config = dict(
    d_mlp=704,
    rope_base=10000.0,
    init_std_o=0.0509,
    lr_mult_qkv=0.7,
    lr_head=0.00672,
    warmup_steps=200,
    seq_len=512,
)
Each number is 128 + 32 x the weight over its row's rms, rounded and kept within 0 to 255. Layers, rows and columns count from 0. Numbers have three digits each. The size before them is the row's rms in percent of the matrix's.

# layer 5 MLP up, 704x256, rms 0.0581, rows 393-464, columns 192-255
098:158098123149105163128084070126085141126152095229076130169121150088166147149081111078127190175080118109153137152128082126110131098075115181101214081169145102111146167134168096151102129115124154
097:111109098164115148092105127111135153123135133106172109119126093184089096131085105138167088141121191111110141162134140137088192116132172066131091076198180068169099096124134089110109158067113100
097:141103095147098125134165138104142139143155188165137138151145155127161032105127074206148151089140161161132137094142120178089111134145164127098182137193128115122081161114131134084188140123116137
101:107142109140091100113068143116111167189077134122166103141158076090051158144111160081132140091119164163198152132130178154132145123154149105118159125147115196147156127081141137096121151160175059
104:079089121151129105135150166119191157145072146150165115134129125161168085161104187115125071107135107131164081085138104085073120077106156094117149178128118102129116185118110127085092094083100146
105:110128200120125119155123065132073134125126096145123153184122127185099076115077129137101153133127162134195169177166095150148147167116108205127116149140113120142114137123141082089108135133219174
101:100110092127112092149139126098126125118125100134172176160167185235145116177115078110163117143129093153070159078134103143108136153101103167153110135129118154084102166143135115191167157149086103
098:116139110101066157122116120150116052077114184147131040062107137145162151161090144161157133110118142105079156140108114107142058173112125093144166110108115134138111191135151154165133133170129136
102:122170188144073146127132087119090107113132144106136099151066160110138164165094119115093058106131115135098116129152169172077128091120147164188062065115121150137179065092132165129152085163162163
099:080123146161112072125143121168133173137102091160082111131135085152084144163116107117091135138157103143193150180109180134089162099122060101079106152159091164092159140159110171110116117108098149
094:149116130154122125164138175144112116101141131158142162097091117100103129149081105158158181099110139091121116190105099153114207096073160138106144109169206172091084102132095147114116095126153182
105:107162106123091107149155166144052112095088091083117122114103157121163090048095149134070075157103123163121149087094164186130085120145113114103128153161160120138127155122145112160135191158107131
108:114141140154105091117138162174080124143094121108071124069113121130083103163096140132154156125156152106192116100115125143176172074105133143065131118175107152090107107087115104122095108146125077
106:144087162141161093123149101093165133095122132168147115069156105133140071154113120168123138100060170128161092144145146117102121155154152084114166126164154139102104188164135062164185110073052185
095:119079166104115117095086101107119142122118081104129145119116160100121115164092151073150099112158128123112152128147070151163111087156119092114094141083119105022076116128124173111167131113153144
102:113120124145120149189147157128117134145165133077151162197177045142067140107181110147166172136164151075114120130110136130122135119150128132122114164133151099166136068110090100110107105130069166
101:152137127111157122159100124144096090178140110155173160176131104129204158108166165090126130139144083174126163118131208107110121136149135066102143168135123148129119188120134073083136142200126078
102:125168153145136111111159029095138109162111131152124139163061173111131152099171155167102177098070179088132101123092145150141075093146118166165156184137123155124167105173125207100134154160136143
097:134080136131146123121162165157124129099058161150131034092185140131086147151111148149141132174081150115082125072102116160157142121116080171104165110085117039126135078128134095118125103148044072
106:132136135148168168083208121151109160126076207112114124129075136112146142136100097070103124086147135128110092115110140147075074137153090147123140106113093118055154107130114119125071126135098109
094:136150144171108154134149159086129087212108174145174151132093087136062066148159152180113125134143107195155121154113088167061151090137120121118073112126147126080131085144098125084167111166146215
094:135142124148110131146159159080184110085169092182174139134132145064129130190165080163102102115135122081114139094116114162164108157089095149113140169157099121179122112171045152131089168172120151
103:113124130091134157102119097112187120147139122094190120092082114142197121111165116138095172147142077160192154090121092184098118148147186141145105108071169087132100165210106116109099127108139147
096:115149127178137124144115134107133215184070125129117161086149125107135108027152097125173118087100124144153139131139114139159131136139187098092164119113124098187054174135132140094200117143057148
099:122167122134101116111125161138104096100180104122104070148135110147124126114142138129097165192142086099124080165095089088138165160160115114126085179135093163179114097152164180047147115171145133
103:195171064090104157143109177131174125106178125123129151109140078158107122108191184163125188108137166095141147082168126125113128059146135143128141071111093118110130142123159184164102120118116137
104:110122090113108177119091130192062105132138095111160120084160112160120126120123136092141109159112120152102124090227123150072155095122184076111174173065113135148094179168155084128125142172143203
089:112147148131150138112119092124094065120105156120119087130127135146138108072065151169109116178082130154140113071141137106145088112102111137098152157147102154136144116165117119106110155157126089
095:172131151119106113098144107202122168125134131144096133140120154140171169193122177135147109115162073150048137150077092123159153148149114128108109206090142119131135150139085177119118195127167128
093:135132141140072101116137133108117131138138155118087049102098093107120178113187160067096108146167125137119114181085114090118144120149156123175129149127149173163130124173085171101111045215177099
108:109117172127133137095115105082101151100104128187087128124112119163168139139134109133109144071121109117179155157124099119074081061177161072120106164109115102098164057134117148170141152177171139
109:098146154142052129143153106160082144088095118156120136167156190144126172124112126071169137160143130216133129102184132119165119173133176126051169115125164099073126132100185102104092149124096105
101:155108116153103157104140111151077104186184120092182149130110100104196095113100137131163092160132136101121113135112146142150122093152160121112178077135139123107144143069170121121130159100142140
106:157122122166174110130113185089129147144156165100137148088117128128144147080110099129097114105121154136119065189129139061095159172108122097130164100114175131167095171124200133093178160151100161
102:128133036083126144115127121111163123130102150143104120123116149092159136061190126163141153090110125150061172128076190125154134180126094109151116124143158157077201128095112180118112105137140157
103:169132121147169088105107067150084132160184148171138107087083159135148141141110120179133113158139128126121155095167072175135107144119113118096174091093090101128130143111162156147166144096131123
110:140116087141137112136130117139121084170122095084179124136058137123107167138137113132095130162193147122152127153097132162153165172115153161170133114123140186134183131171089132110094101169153103
106:138197157142141128083109212112093140137183136114163183097131117208093128101176086240107083142138112106128157136105167078144171161190152107161123115150164134164111137152098101107149181142139117
101:171106113061099201121095164144143128116105160140150094122166082099120162165076102173146191093121149124109171131129097153185126109095087151140171166132159094169094150107134149160154133155124093
093:101164167113146108066048092145119127106174138140176098130121104087136160121123112072113140082167164133064068203098133094123137147113168075158130147102138145148125075136134133112063168160184100
091:086151109162165136142114096145151095103088145142161136138119167166169097115104128103105108151085087174131151110166129131109145168139155155107140130175158137088076127131133089114132078179165113
103:129109105103123161143174121167071134117177154177133171156135125134101125118145046078144146148185126170065161057111129197130166095181108135108127171110117145094138108144072169128081182101088104
093:106114169123159094136142111183120083144127125104140064129123083163140212158157148121125159119149139052120118120132140144079123127141174132117136079125127112164145101159132134133168120145138085
099:152128116101145130123069081082095127124128146048130155126170137134109117061118148161082154153126090135056131092109090125143101065161102153145103135149101127087078106182114113204177116169143116
102:145150174176157144098147127113114106170077107095117180113164127139180100158186143166120048103119165056092122111153181132148142140185085114057153122151182201129149137074107071170122187071158123
113:127167155107092139075071158139118101093103180163120095153141069152116147127127121111149055171132171110137062113138129109132110120097123199119169166110154070162117096114143179122079064129116108
106:098076126192142103175114078089096127121097144123092120134080171050098113139116158049100139201110144106085176107154105108156153156125147094162097103109098161077093144160131111214167136125118130
099:106135154162158097114123134115098094128087114152098110147157114149123190149157100118125182179187117199123134142112103102102194138132081110199166149141080129143116167144143138047094086138169091
110:138121183097138147136158151073082131140045207102113117142117134177145148095153055134085110124133131111125143150132108156136068165184136140182109102157150192116101146147112176116157124119126143
105:080102150165115121125188102172173109150152207173109175167113124122110085177126082146184107151140128124132113117107146171129141138126124124128079077134146142131128122082083129158133093136063204
105:104085089187159064137206092132141127098106159122175088092089168121118090094112116092058158092114088168140110113142212123145118096144128076156129104133124158085142130095142161166155082115198096
104:201096154120161124083134150116064155187101152160178127167136120147148095142162129153142111140118171154116132155138142131189145144164166137078158134136128102164125112131143124167167128114130082
095:128133140110130120052186159086145089135114071148117179136110110134115112139124138137130173080134170153096088080082112109130155082094090128175092126146140081110096111160094137181162081119100137
092:131170161161074064154161090162125127153112141129143164146140106107128196139144107170107149111126176160157176130145180099135139148149083190111114115134094141124148144090172135162118121140145076
109:141187151121098099120136117147148133196144205189121099134149159138163136136147122121143113035135118174117137084135128098160158117179188148128199108130094111134159162089142124102096120099130147
105:164117104133149143144180100172147124179108096121144143147181134231142127126146167113099089111122111157169145113141114110151122120162181134106143110086108218155098186161105116092108123133105163
096:141099111156107120129132124123108120146127123114160131116233132107176117194122060077167142081098101104142199165135159146123090174093092097148157063108117159108156091156099132203122142122080135
099:135093136132107052102113223152143145137115116116118128086084093152104124105163105098136163095157143178147193130132126118097137113138165127098170088147135078146153097125099086097110158149115101
103:087103104120199110100079091162114144110172122147158179123155161125158151071053096125173118164103125127156129131123181154130152149149115107126113134077136139089134132155095098155120183103126194
095:153068153129137166124166160153164084139060137119052147080157169109158109190201117129123032098137155094148109141097151174079124128198142126132103149159090151138089129094149124159129051090139171
103:100139106113200122191115094110077112105134149150165084145131129089081118129118164095062084086120108138113129128204125163114131127128172133142129162169113127092112124230117134187132146132163085
105:117096144130142141146142090114111108107197137163130100092186049130080135090074138120091189134113118135191146111200167135140099123159125154165145109204155130155090161137081102149094158149198099
099:107108130102125131116105164066162112206138151192174089118158149096121117156150129150203193033141096119088164070087132131056147200132119090085172097062144147145122101124129149065114157101152157
104:188082088154148093142106125057142100052113096130133116151136115221085123145137120105132116060114104141169140098132112120124124131101073135110139105091093195104165183167172133103143100202088114
104:118128096142153113135111099110089115128113159130124122138072138091091118127075174156107090118106110123081069118167077196159081156087053140075099095109132152115121150117172140145143158101115143
098:142153088145119146146135119137097179112116126152148065063123154150083082064099147150067125131130155121127168163122146160146116142127147150169146158146157116150121141210148158187174118134159061
096:096133179127162094098121164135127145106198150100121058196129052098134141103144138100123131108136105150146132144117155088131167146121167075139185155171111091178109088075188054080120156117157106
094:082105085180094040187138154127081097144166126169118112152153094108103113144137088094127132166175095094177112157148147138139128146181148119073139107173122120185069112125090143099120135157100128
103:192100139139142144161105064103119129088136141148108118164134094168180146143110099132078159134090128127149144116132069174173122141121143151141122160166102203143117102107095128150089135106123152
103:141109134135129120120166131117171143101035108140126085146101180120118104177153079082129102169140158141122123098113124170163136124166119164105063151178116062154117140174155233187138064160106134
096:128150144099062125179074169130127148158125154140098111134138120131131102102096121144101124160115167111102128149192098204145184161160140103108117134059179223129115174116116072142146165125139129
100:191112132151183133158119128145127146121148112130073116169128104150126142104135135111175142197164110115112149174139163139107124098129125212089139121159128122095104165140084111115102109153140092
# layer 5 MLP down (transposed), 704x256, rms 0.0586, rows 393-463, columns 192-255
099:095124094136155101097106107089105100162137220140160074146117215161145128121122120126168174106100152141184071098127161167090141099138162101127105155159148109127134082149177127172149121148168106
097:113156108092138159066144093126174132157162151057188176121141137141154126131130087173071114183112131119072119151117127145208136161155129137096175171108067112117134133132137142143079169083173106
097:128123127058151159115101116155176134146125114104081121171148085162105156122111138113108163113182093091107148110072093148139130098122091144138086115112165093087169087104087184129111142174094134
102:127106163126152119113153114123113160139116082198114103133090139097144213155130101097111126121111085087148197132105170132153198137131137094146091117141085109133119157134167126181109130124120074
098:165168145158109078161145133142070131164157138136125120171158157104169165086120142130179170126129123181120142162147037131177151169115082114140075124100137134158108134098177116133111132197153044
098:093141211149162136120148061152105125114150105141121101160090081169143113161082148159041151131130102143149154127130127098136144111090131218140078124106128105124149108106144121136120124158128186
104:117125118162129156171118124155121125102135111134121098146121118094109121140142144147155123121095109112126163151184123125083167154170126176161191071145120112117102192197086190102134152123162165
099:144144186136163111120186082139133136159116094101139137138154151108082109144068097121149151139217162161156082104123082185110133108145090114106098080132131149147143066104085100144125092084097162
099:095180171098064191100142144161051142175184179041147132150147123151174132148102121130109098107128148178097155102108103141103207112156123158128122124124068151178095122112155179103130106144137117
102:114087196161150126114147099090115164137160142117114178131092098132118205105115096138099124108150104114220193112125083153159111089150117109092135144148134117152091116133090122166155182105106100
097:136050162144091094127139139048122137158176109117119136096149176128128099122150156089072158122088148120137146091146167194149065121154134111112124112077173085126119070113159124128158074211121155
103:167126136141153142117106124097124128106139061143108155089161131139115122095150088122134161171164170113105166105089224138138126161138105151106153156105190118108113173083151106166139106160072117
106:117207183127068109063116187086152058129149119120124144104142149121143117095103123099142122145209135134158107166215163114144156158118149171156154200107110167140155152167112155084134093106153097
106:175129140167065112125158157126050090085104095078103168137079129133141152093092126089111114092136087150132136134127118116175106098082111147161116095082163162135101121083095147072117079057134093
092:123176129110123114168169207154124126106074111098159124184114099116166131089156115195181171113106123121173145061134081129153141134116146117139174126156132157170151151111083125120088122104126100
099:124042119137132135123141043086121178124120085182090130088036131142091118151107103098115143120115169149163104102106057195094101116165093097078145147160112080114095092096143178122122142092063159
102:146150103105134127133155118117102163140139114147123134089137145099167090118162121126166132105116133130120131150090123105154157158152122096115092131177229150105150155137118122144108134114077139
098:077157148142091113156110136095070115065167079144097168133194154119123167227143156158143155085110085144119102116116144100126114102085098099118080126129105088111125114080081078131127160069107097
097:130170077111182110150157136103124134125089155119164129137079124131106127120086158202126126125124113099102160119152174166114150097172062129170162152133100149093152137149127152132104081074139165
105:109119156153140067131143175137161155151128127118137153119113136149096146058172107179115181142130123141136095171163114075126167160152156113151125131052090131159121103153123184122195081133162150
093:083079082137119076113112137063117190071130139104148181118128083133120164145086050103137098122150109115156082126129120108144107127140126178088136092157110111131150115108189170129112163155104120
100:140137174155132108099148155121113219127166163140144085091147123160101131111111150114145160172153075142108092191118223096062138093166156168130125105073070155164125131120170104140125118165129157
099:130129068105126126107144113067197136126133059119084123082142099141081110102145104097159119104137087141133109188082119149151182088220097131108142113094189064131122095156107144123133125139145145
099:137065130096115159089153172147167157123148125082102162145129153124199153201119145151085097154114153126159146146099120075075213089133110162170150137123139121068136118137104079101109173094148099
097:120131222136134103102122117165122150095068106138119106077104109068094153144177161137146112112117090142149190110144072108106175147124162144151182073153107100136140176130161106143078142127123039
101:117191128128121107106118159136093080132125101124112155090139160132134105110104173118126066151162117116125072143133109106207115108142142139128187046147100126136123136140163147120158128130132098
100:113201124105102140122130137074118149130166104112114124192118181132101124157170099096109149133152083138136184142086040083124166071139054112103085127129151180116165065090181158105143140152161065
092:126123097144089164112134149119096175122148130156148174099139100113113162187154105066176137136194101077111156110153077104114136119143125148141133097121131132105135144133127138173106118092121168
098:069156107172119139149153139114090104132115153150090140132173075166147083109123165124124108189112130124180149099129073108110107110090135130088112092151132144113157102151136027096115080141082137
094:112176140071178145075084118145112094155171137169130162116141167122159135219182087105127089066126092150111109145081146179125145093105148068139155113133123161048124143096122094177112122128153092
107:140119148150131106072129171058120152107160132156134097063141156142170134097124145134108161089077101176148154110132118099128128156141159115164121119156098112170179088167084110106110118120150157
108:160172100132187087153101128089102173159153055110214150159142171173132107095134109122151139117117195252136058117112148074151116170120158133061072049120157144070113131061145153119144136122134142
100:144144167070121161082150139158109123102105148046136099145084128104148089125161154142096080134178120124198160147121094118120152115094108175092187140129145169106120152142104070075198174180142140
103:137099129091129123177107141164116196122123147172188135123136163112143110096145151100161168159143105124067148153118164109143157077109140132061153162087094161124098157106133076120139157129145128
103:142113199134142130174082134172106154149179133129076110176121104135135153078112108151129113079108093106118135125158125175059155091104084117151150197110116121162143154116153089135182138124089050
100:108118184087118120085088199069131169157084148093173135165125078111128153129137112124111101166122072155082113151097182170123156109141164148106133111190121126096092205162080158101113115131110152
108:078181162155099094128177179145110126127147109121133131151097104111121170062067130115125152105213175104137108155091155130140167112138181156101110135158152136147054118188088146095120132177119183
106:122161144167166177167127145098086178121140116106174157133115103127115154172155122197137113051096109068145044094112008106152147133156170101114171122138124188106141174169149105128151161201150145
102:065167106208140125129153108100116119126206122121147157116148102112106033147155181115138091145106103171117173152140228159134136106087200104133156094110144132130067166106134095125139078132141148
092:132086121192118130146195105088134132161078164165141111140104172136094103137144128129160080128140130138155177076118022172101135128110128181125102137186127147051117174133183119125166146123125143
093:109089147087123104117116177106136139153151132115076125114129078097094122129119105129092119168221174094123142106105103118130148099113162102114122107110107116169191154114099178160097166102083125
103:105121148120152178150065180154151081141129142167155137066142125097147123137087061142085134094108121091104113089117177123111111060134151131128140067116099124138099136167088129153152103139080107
098:131161124158111128133094105089116155107114137131145145108126164151135114076123132125135072134125095171069090113144081092161202101078089168153131121155081081106151098084120139120141146124101143
097:165174170154190087163150128105073121112190129092140146099125111157111130096163192145192110124121125117119102113135112137117122123152062102132079168152156107155106116122133143201126104108128160
098:136080172181132128145136076151120109154082157135140132121166062080111130132036131119104115146098117131166159160152130179067188176153142126116163100199117088178144138082142113148154122139154094
108:139085166094086161090110113103202097140141130106098153178178121112113193151153142130147097135173137114139133128194053081121181133103095198119181116124136128106149119108150176047093076134161106
102:101122180134120118139058103142136067161139120099136171090128141083162168127158107097119154117129153160138116117161152098122149186137157212149149134145144125173080133092111122128132149149124060
096:152112138102189107111133123102103133105141132107110139115135099095113129135144156128092080108119147079148131129120127108134131175170165130115117075132124089192120133147107165171173132106138176
110:092186136156086182096137183104164133159087115126160135161141113149101131134074128193119168147140168153125101154120175151152143079083115123172119067141150153112180114147182138142150156101158134
107:183202115138126117070119165176149059096103165141143107096156092103131141123167116075145152142071169127161185143144167112167136100074135156143152162099000049160134175149146139125069135112168093
100:158114101125145165180138089100140191074129118129095132100091087150088085128092048134123142165096131152137077134141194122104127106149095058128126169164112108122118059126170178129084127116142131
096:171130118064116151158137127134178091070174138131125116140171200164129098074128151106140127087134122138167167091152132162064120085134102165098062093106110131163120169157122151157157116111144133
099:131147127131132155084125140124107139075075143111150118112131194144100095126091147179112071194107184108158152133153196108126134065090173119104110130182122146142099110135154136107030104116104144
100:112108134132141162142123126161174141101059115055094120092129136131094128128134071161107163105156109082116136056131186136083121181097155126132107108121105174124131074173166153147125140100167131
105:117176103124125108155080108111116083112173151138142100133071111128112101110192081109167083053178138160142119084149106099141135154210179078199116104108119122168121099118053092067155094127185180
104:162113132108190131138107121154148125070137057123148098130073123128123179171134156128120169189167098116170148080097083178165136075129078148092124130188151131095194193140132134132128098126128076
095:208128072101122146119119096109120194088120138148095118069119148122146158116131116110075126151060178187126166138111130114082091073106085124150095136211121053098145099115127106141111121097140145
102:140100136124166120056157119132112105171022131107105090125149167110162200114159210149123145133153121085125096116132076142184116143149123137181196132080124180130107155133124101081092132132114101
104:139070147084149102088099141118111191165155125084108150151207115108150139123140067157192108100173132157097094139152052139130106118097106098096133139095119165071239148182095090174129099115084123
100:143142149189087137097185141115154099172148150139173112143147160103127180162093169126140194146116096159124119113159162093127109155102119119125137090090089125151110097099108137079132151074119159
103:147115129131119130142196123160077141141138134197131178153098139113131155143131072171129107124182153142113211183121083181169134160118114145199091135041109181123141133155132121114156148156110070
105:093140163169127074120152107127110171095123103084058119145098121145156083154196191053086142135115147109104138127132177120060089150155145161088116124160158150195093159126125180138108148113117212
098:139152120169092146164175074118124143177085161110190176118130132119130130088089206107132115134147100141167078155159185152097138117106176144080149139134102122164105158124127099119107139185068081
104:150111132087158124149088152104167134102102097193113200172082145114168116124086079127109152038102149130146143137134050116125044099100100141119149124098115151107192115140165110090073157133133085
106:137139113093196164027148120166159127190106164135132129084070134079143146059077143123052110170149106105123134099067105106147134116105111114090151140127075127116158172154116130124105090138143103
095:133088093124128113188171121126136144184152082117105195147097164122140102162126085125160105118171103119135140085158104053090168113167139113090105114088116097071145103113099135123098152108154177
100:117110141165129158151191118164070092124174101133125143071174141120162148162198147142166166134096192145149041114120175104139179137114175109182156121177125137173104128135104173156144131140129088
092:209113177086115216098167105143151158078112084114127139132107153137132112142075103122142099089109161206084128130150104116122120100073098173156117198091154106114196164085160134144147125076162137
104:091122157144064075140129179206137075168138130142066133086116187129083120173078141157144136100165157093101091128131092115080090158147134110148139108057133127081066138102168134109159125141154131
099:124136202103109117150135111197172152129076090122161120137095096105123118143109145109164117129116107039106161182127217172120104124141054131172130133107080130060154124071167160154118157126184113
099:123077140127109082159173119095139145167074123085153109185184130134107096122120210116147150120117169154138118157120138116156153114164106141088095111143110066145088109098076141134081118100089123
# layer 5 MLP gate, 704x256, rms 0.0587, rows 394-464, columns 192-255
088:130119093164111108162118147143089082073106190198033149157128155141134081176080099108161132145161125174155129146119125087054115092056134084162067099169186077169144116138132153147179127136081132
098:100113086128143121103152138126097174123092168096097128133179193093096149070084138115114129115123125086094123157110085069121143131097096154119157142157137133132153077181142105111107067064124131
106:138126119105165134145117142127142095128115075060131197105098102119123119110096108140168132181159172165069079200070147116121151194153082147168141185151128126149064158082157147074091141118091133
100:129105114101146133085130080075130178165106107131115096112130122124101132148167122110136157122113123098052145140134124123083129114118192137103152156125118115112149144141085137133140124068105204
097:112154156125169135143152097109152101133152207110104095159115093064129234155158080135102104145121124117102102149104143064160131092122108103130081125112138079135126124129151154118149102144070129
102:149145097039120108140113164134056083156186073079148144159112180117079100096144122130066137140175203108104107114087111143107108125108116141143158198146128117149084159128161118093097139159145154
098:129122113151100081136105114124109131151150130121097171095166138152166172073141191119153094143117167154157162158162086077063183109172158105119131077136112137138145036104152063127099115132169081
095:094082162091144152130118119166147131118146182107154134127154097095118125133096139074192145103168125195142151136019151079118147120124128158144133113138132134073098098167146187119164097130115129
100:107100124122112148129142097149163082157114146094106129108062164135177137125110050121173106159108127077122112113101111136115193145074100202123061177130150079080126117169151115144099112110098137
094:126140148123108156151095122086100141150154133113106147120170186084165157121111127094167103085100177115094117194143080171130114191173069097115113117042099099116187118125158108138141086099100179
108:139119081123136188109118064141098102086125078104110187135148128081109151096093109137162152135110121138056141103106118146161114134096048089112126200128152174078153143118151119165120132165112111
111:182063094169152114112099155140092170084138102095112165135183166154142170156090150106134154156126090163110125126100135073120100090081117112140114111107134127076081112129103148133130077122129087
107:099096128090162148198122117161198168102134209118117139122160142139141130116139111170108119171057116105138122101129098107129123140152134117112130148130198149111150143144154104190112111074112102
091:095195137075112097138144145094131161156131125078164137146178090091166087141159099134128129083145144093057137094173122165143097137131118087132163134148094178136169215149158177146089135137077128
100:123141089123154179129140103138169131158116132174093169129163198058138166088099185139153109098096118125136141116145107141139122152054124067092146088147162128089106170130118146133134142112109152
102:139111136107091089115084113200132119065115101135100024171153134137126121110146145107135137163149127170119122147050179077163156111156104202125099132098126137108134131123139164126117148146158110
096:085141108089086111170146164090102118128170094123103128105172134119108141140147141132151179144117105147124102119149079143118174054069126110138091102122149071136144161083086105151087107098113108
103:095148084127141111176107154149154116081085129186199160143144099161102160112089122109104133134124173073123125127102154135100120108140060140075060155094120184115092177150151163132140124140035120
102:151118167134149135151177115173137163162147083108124114117106139179085181100148117167108172104145109154136067138111094064122151110153132079117091157114148105156167129159100138153122067175144126
099:120148122175137041137180175155115097122096099138145111153127128119104120100132112142130128146117099124148076171169143118128146106108198115123130097165053077119130099104130148149121145151127079
094:075134171161161092145177143108117168121118190098155087094111139132082108120120119138135070133126116134129042130077139144082070095179137129129089101100123141128141084143101129136149104217098131
103:126140112126099111062089170163115091145104110109159142087140094109110121133103145131126169112161139122069106210129152112142132113088138093154107143164128118190187076111120240081128125126118065
096:118173088134141071176141115124118148122120138127131057162129126111124120090162081093179165125082137145094108111155124162194099187091136082104128096105140119133128154120096119091153053092132164
095:110145152157068124142083113185116117108106145227166111180153149101126153104134070106134147155146120134118202147156151107134172140065166156156138074184121063123107165138108100143128188083119094
097:125129079130126131125129104148194129114158158101127134124133092100063168071157087170125169103079140061118168076134100184054111112068103122142057151089105120138111123152101121158103083154113140
102:149102098156109164125124106195173162094124119165162173146105091148152128118124163134162126120096100185127056147156083149073089176081167111151141167153178071093112189108128133154115099148143135
093:151154124149139132095136131151110120181192089141110210095119077115140160132107077042181167125130131130100190120187084059155188121117108150156066119113155136106205135137064091157131096088180119
102:173081153134100124186109173129111143127143154132127153144102168146128201144063158186109103160190148138137126134123111195069058101118141152081106124145131135073152107103114133179143087097095158
093:117154073111170073102104090111144098178167057130109133132131151112177176198151161121137106097114071137138119128120087150118098071142116103125116102112111173087134129113090132184123119111122131
104:133113115095144097072118163170110111112140061168129141124109106124149126089046133111097142121128153120106107128119122099073145104082057094131077135078090121177138103161126152134099215113116116
101:089097108119154170097110105138085177140153131120109126180135159093126059165125068105168166117170112176098096142120175118192148104124106127125132129127186070096112140119128122173146121118147189
089:115103124183093119140161080117159140141156130149150078100130133084104163087110099100147138151118121123058040098098136147141123128136130114151123112117128090146150142102163167158096142090134126
098:120138075148110127116148123053116135144122140119071118081101129160077140129083092120175112100129130155120091137132097114115100185125158108165105115084122097120173128138184169106088119151097149
099:124150094091128080122177130182188182171145129170078149100076138111116160104115143141161159095146095120105156036046136076108115114081115099133088158155157168123194137111123175144104065169108175
098:130092082177117152148151060155121097141147146154171104097102211164126123109133117133168143149104129117142102094157105126134113137123079119143064124055094097166168101150138128188151093124087113
103:123206125129136176096179170146103155120109150101059135130109092097106065105080132142164090079129092153142064147102136171121175144094105131131115148179134135134018102142095148104133132129144145
106:131142109117131049089092123169134118052165138125130155167112156192140089095102106166122187164126121167056157137105189081118157089114078113133101136100166131158077084137085132095101139083136128
108:147141165084116091120133139174102129102129122175085169170133134124108161077126146089137136116198129110127177036122065080100137081133071129081136126095147135094167116073118159147129125120130110
090:112161064159153102130167084075112121173075167112169130112121178155143092088112143136167070074126154147150151099119157132137136130108106128118110127139091155077093192118192107086143133126113133
091:118088109114151137131149168172138129170116121128097156098166135123141150155175091142122093111138139130124087129071123141127113150127151143123117140142148177084169166106173110095084103113127112
107:149151168070145116187095128135102144152117100162163115087126064089133149138087109114066152131121136185078116189113151137086139087103140109086146089161101157154131071127100102099138164084151073
096:110181122074117118055131134090163150146121096157065134103186093089123167116205120107114154113118089113156123138133158107107193123171157121159122110122128069200094122127099093124114141141113051
098:118089148084066082123155097206117118119133133111103157143106154061144156129098151053142144114122147120078137126085157151122115133104083074098130134110113160081134147137197159128052181142168134
094:104167109087169163148124142114137150113162117131096137128106163187106146171194141155157115123187138117089117101159140098193113098133126163168123165093165178066101142136120067117114158107128163
113:154095144098091141157145059140091143146124099132159148160105139078114146107076092125089186160137160104098123158147070126141135141124090196099135148067163147071152129088147162091085101111128149
112:127166138153081110098138150181107060159112153126114100193129153109126126113074117103118154174164173129104109103151105091209141138080154134102101134185156087132122129119095145115116119102112162
103:137134125100161123189110120141142103125132151128100122133173126112112164118187115140171095173137136070109108112178105157122124153131151158137095081142187133095115184106136127128117126113150148
110:121143140165095128123143106187077128151142140154097140156104128113131182083097141119119120098165192135097114122104090117117151145134175196093084113107139139061131133127097105111093120188142132
103:172165089178180134185111068117098077183151145111180118095067131114108137085070177148140117102094144118105126147131116112128127152159098085105068172120122105117137152124119153131097109110140124
103:115104151128106112086074089077094160110143102132070150130151167099090150153132097102121151152117167157128123151121106185107131166071119104109094179172174102089124117194137114119063125164068131
099:137104125169105122102108116157105111151091096171175141108114063129126206134149082167092156117115144082082112165144092077122097148141126087143143175097091174089169153121070077100110131100104131
098:127115119131129120131110119187103137122118146102126120142102126141188147085076123207080096139106182093148135170140101092122143141102052139084104159032122143129057102128111160168147129114169098
107:150122096073104161167130146190113151137145125151135135165073110126115142126145156109172158209136143127064137139058077119213097153145069137155108147087132119143102142103103141167118108098138124
104:111121130125150115094133180080098143094116129150123097151115130110107212112085145088096135146146116081065139156120137104118129076085099118169169116132153119080132178138174183165111108141103056
097:135124134165144145123148143074106148150133229131130097120123103058097107127143082118102118103136105121121092186146105121120123163152144097132131140080124112116110038060134110129122156137116190
097:137057122090154186179138158146171113135174067143143142124100113121108135108048090082102111152125121103123079097128138178124139145113130090130137188068131119111171199200133187143115135157105161
097:123161135162100163202128151115133151105219138133135167054141084103095115136090038068102123140109160149090154126145069118105103171111117124092146188195095131135190104118111153152089135131129122
098:123095133129103154129151155098149195133139120069155141175109152130091129153074140113158122119205145135085107147115062111125108119037111121132091162117122132129169114165188098122113102138083101
099:089106122160188115107079174110133097150151131118114123161116157086121098207188137138115086094135136110107137128073146186075089096163081126163116122161135114120084113198113134146153104131077101
103:128112128104111127155135093119137095115112117162143155154147067097137115097078094103074134158198174144064129094132049143165125157131103127145099138043108123055123139111131075073034103119152108
103:178203081117136117153118141098097152118147134100118167095146138111083144059088088160046108137132154095105122085167157127093113160131138131071072148171168181123134182068088139132125106132151127
102:104100131108110098199086144150099094119149094112167096166151112152080161137151122102147167150142082135145162129142164129130119091124204152160147123131100164138125094097134145093097152127186101
104:136142083135131121100075092162078139129180128161125098131094144040116164066080100110152121129157148127106144176078155124164121199134149129173109181156180094094078153055159075135073211123164122
105:133117091111144127103119138179195137155159149123121145157137094080170167197162115127049143115139158124129163155080065126084111122140155148156124089102107084121169140120083150168172135158141122
094:135125172156166099186158071070141144154126070159149164135166130134141124122106071090140114214110129165186135121137099062106137149187146128100145145113113140113082111121135167097139142118158122
101:038104152145116134092125127073081191104141171216117143163105138194100170083116106114138179164092138116083124085151123155088120139054123151098122154139115153149150143071184158100136143131154073
097:081140109136131136169106173105176158138147084206139131125200152103098111126174143183154080187108101096155158200121143069134063089110105093113150130124085147116093070123153071137109123127083061
106:113123090146202171164190064145123162066139150125119130177090129126152113212190174151151104208138142155145108084132102160109056122098119137110091079135114180120142149139121123145136099094155184
098:115116169095113144128084133165131119067123096139111114127095135095107128205131107074135114095101130102091141122091109180112171143064073097217134100067164129046114102140146139116150184112171142
095:106189115145171128122142123180084102016170146160107093164135078121099144085165138165142206136105055145114115113160172118106149123126086125165095221119112148153074102126160137119129161134159079
101:127132189157106105098082117023112134144146143065126087142158085145153166164113114101090131098105137112095102112118107154082134105113063084164097148157203145160109126151094104164175161118164162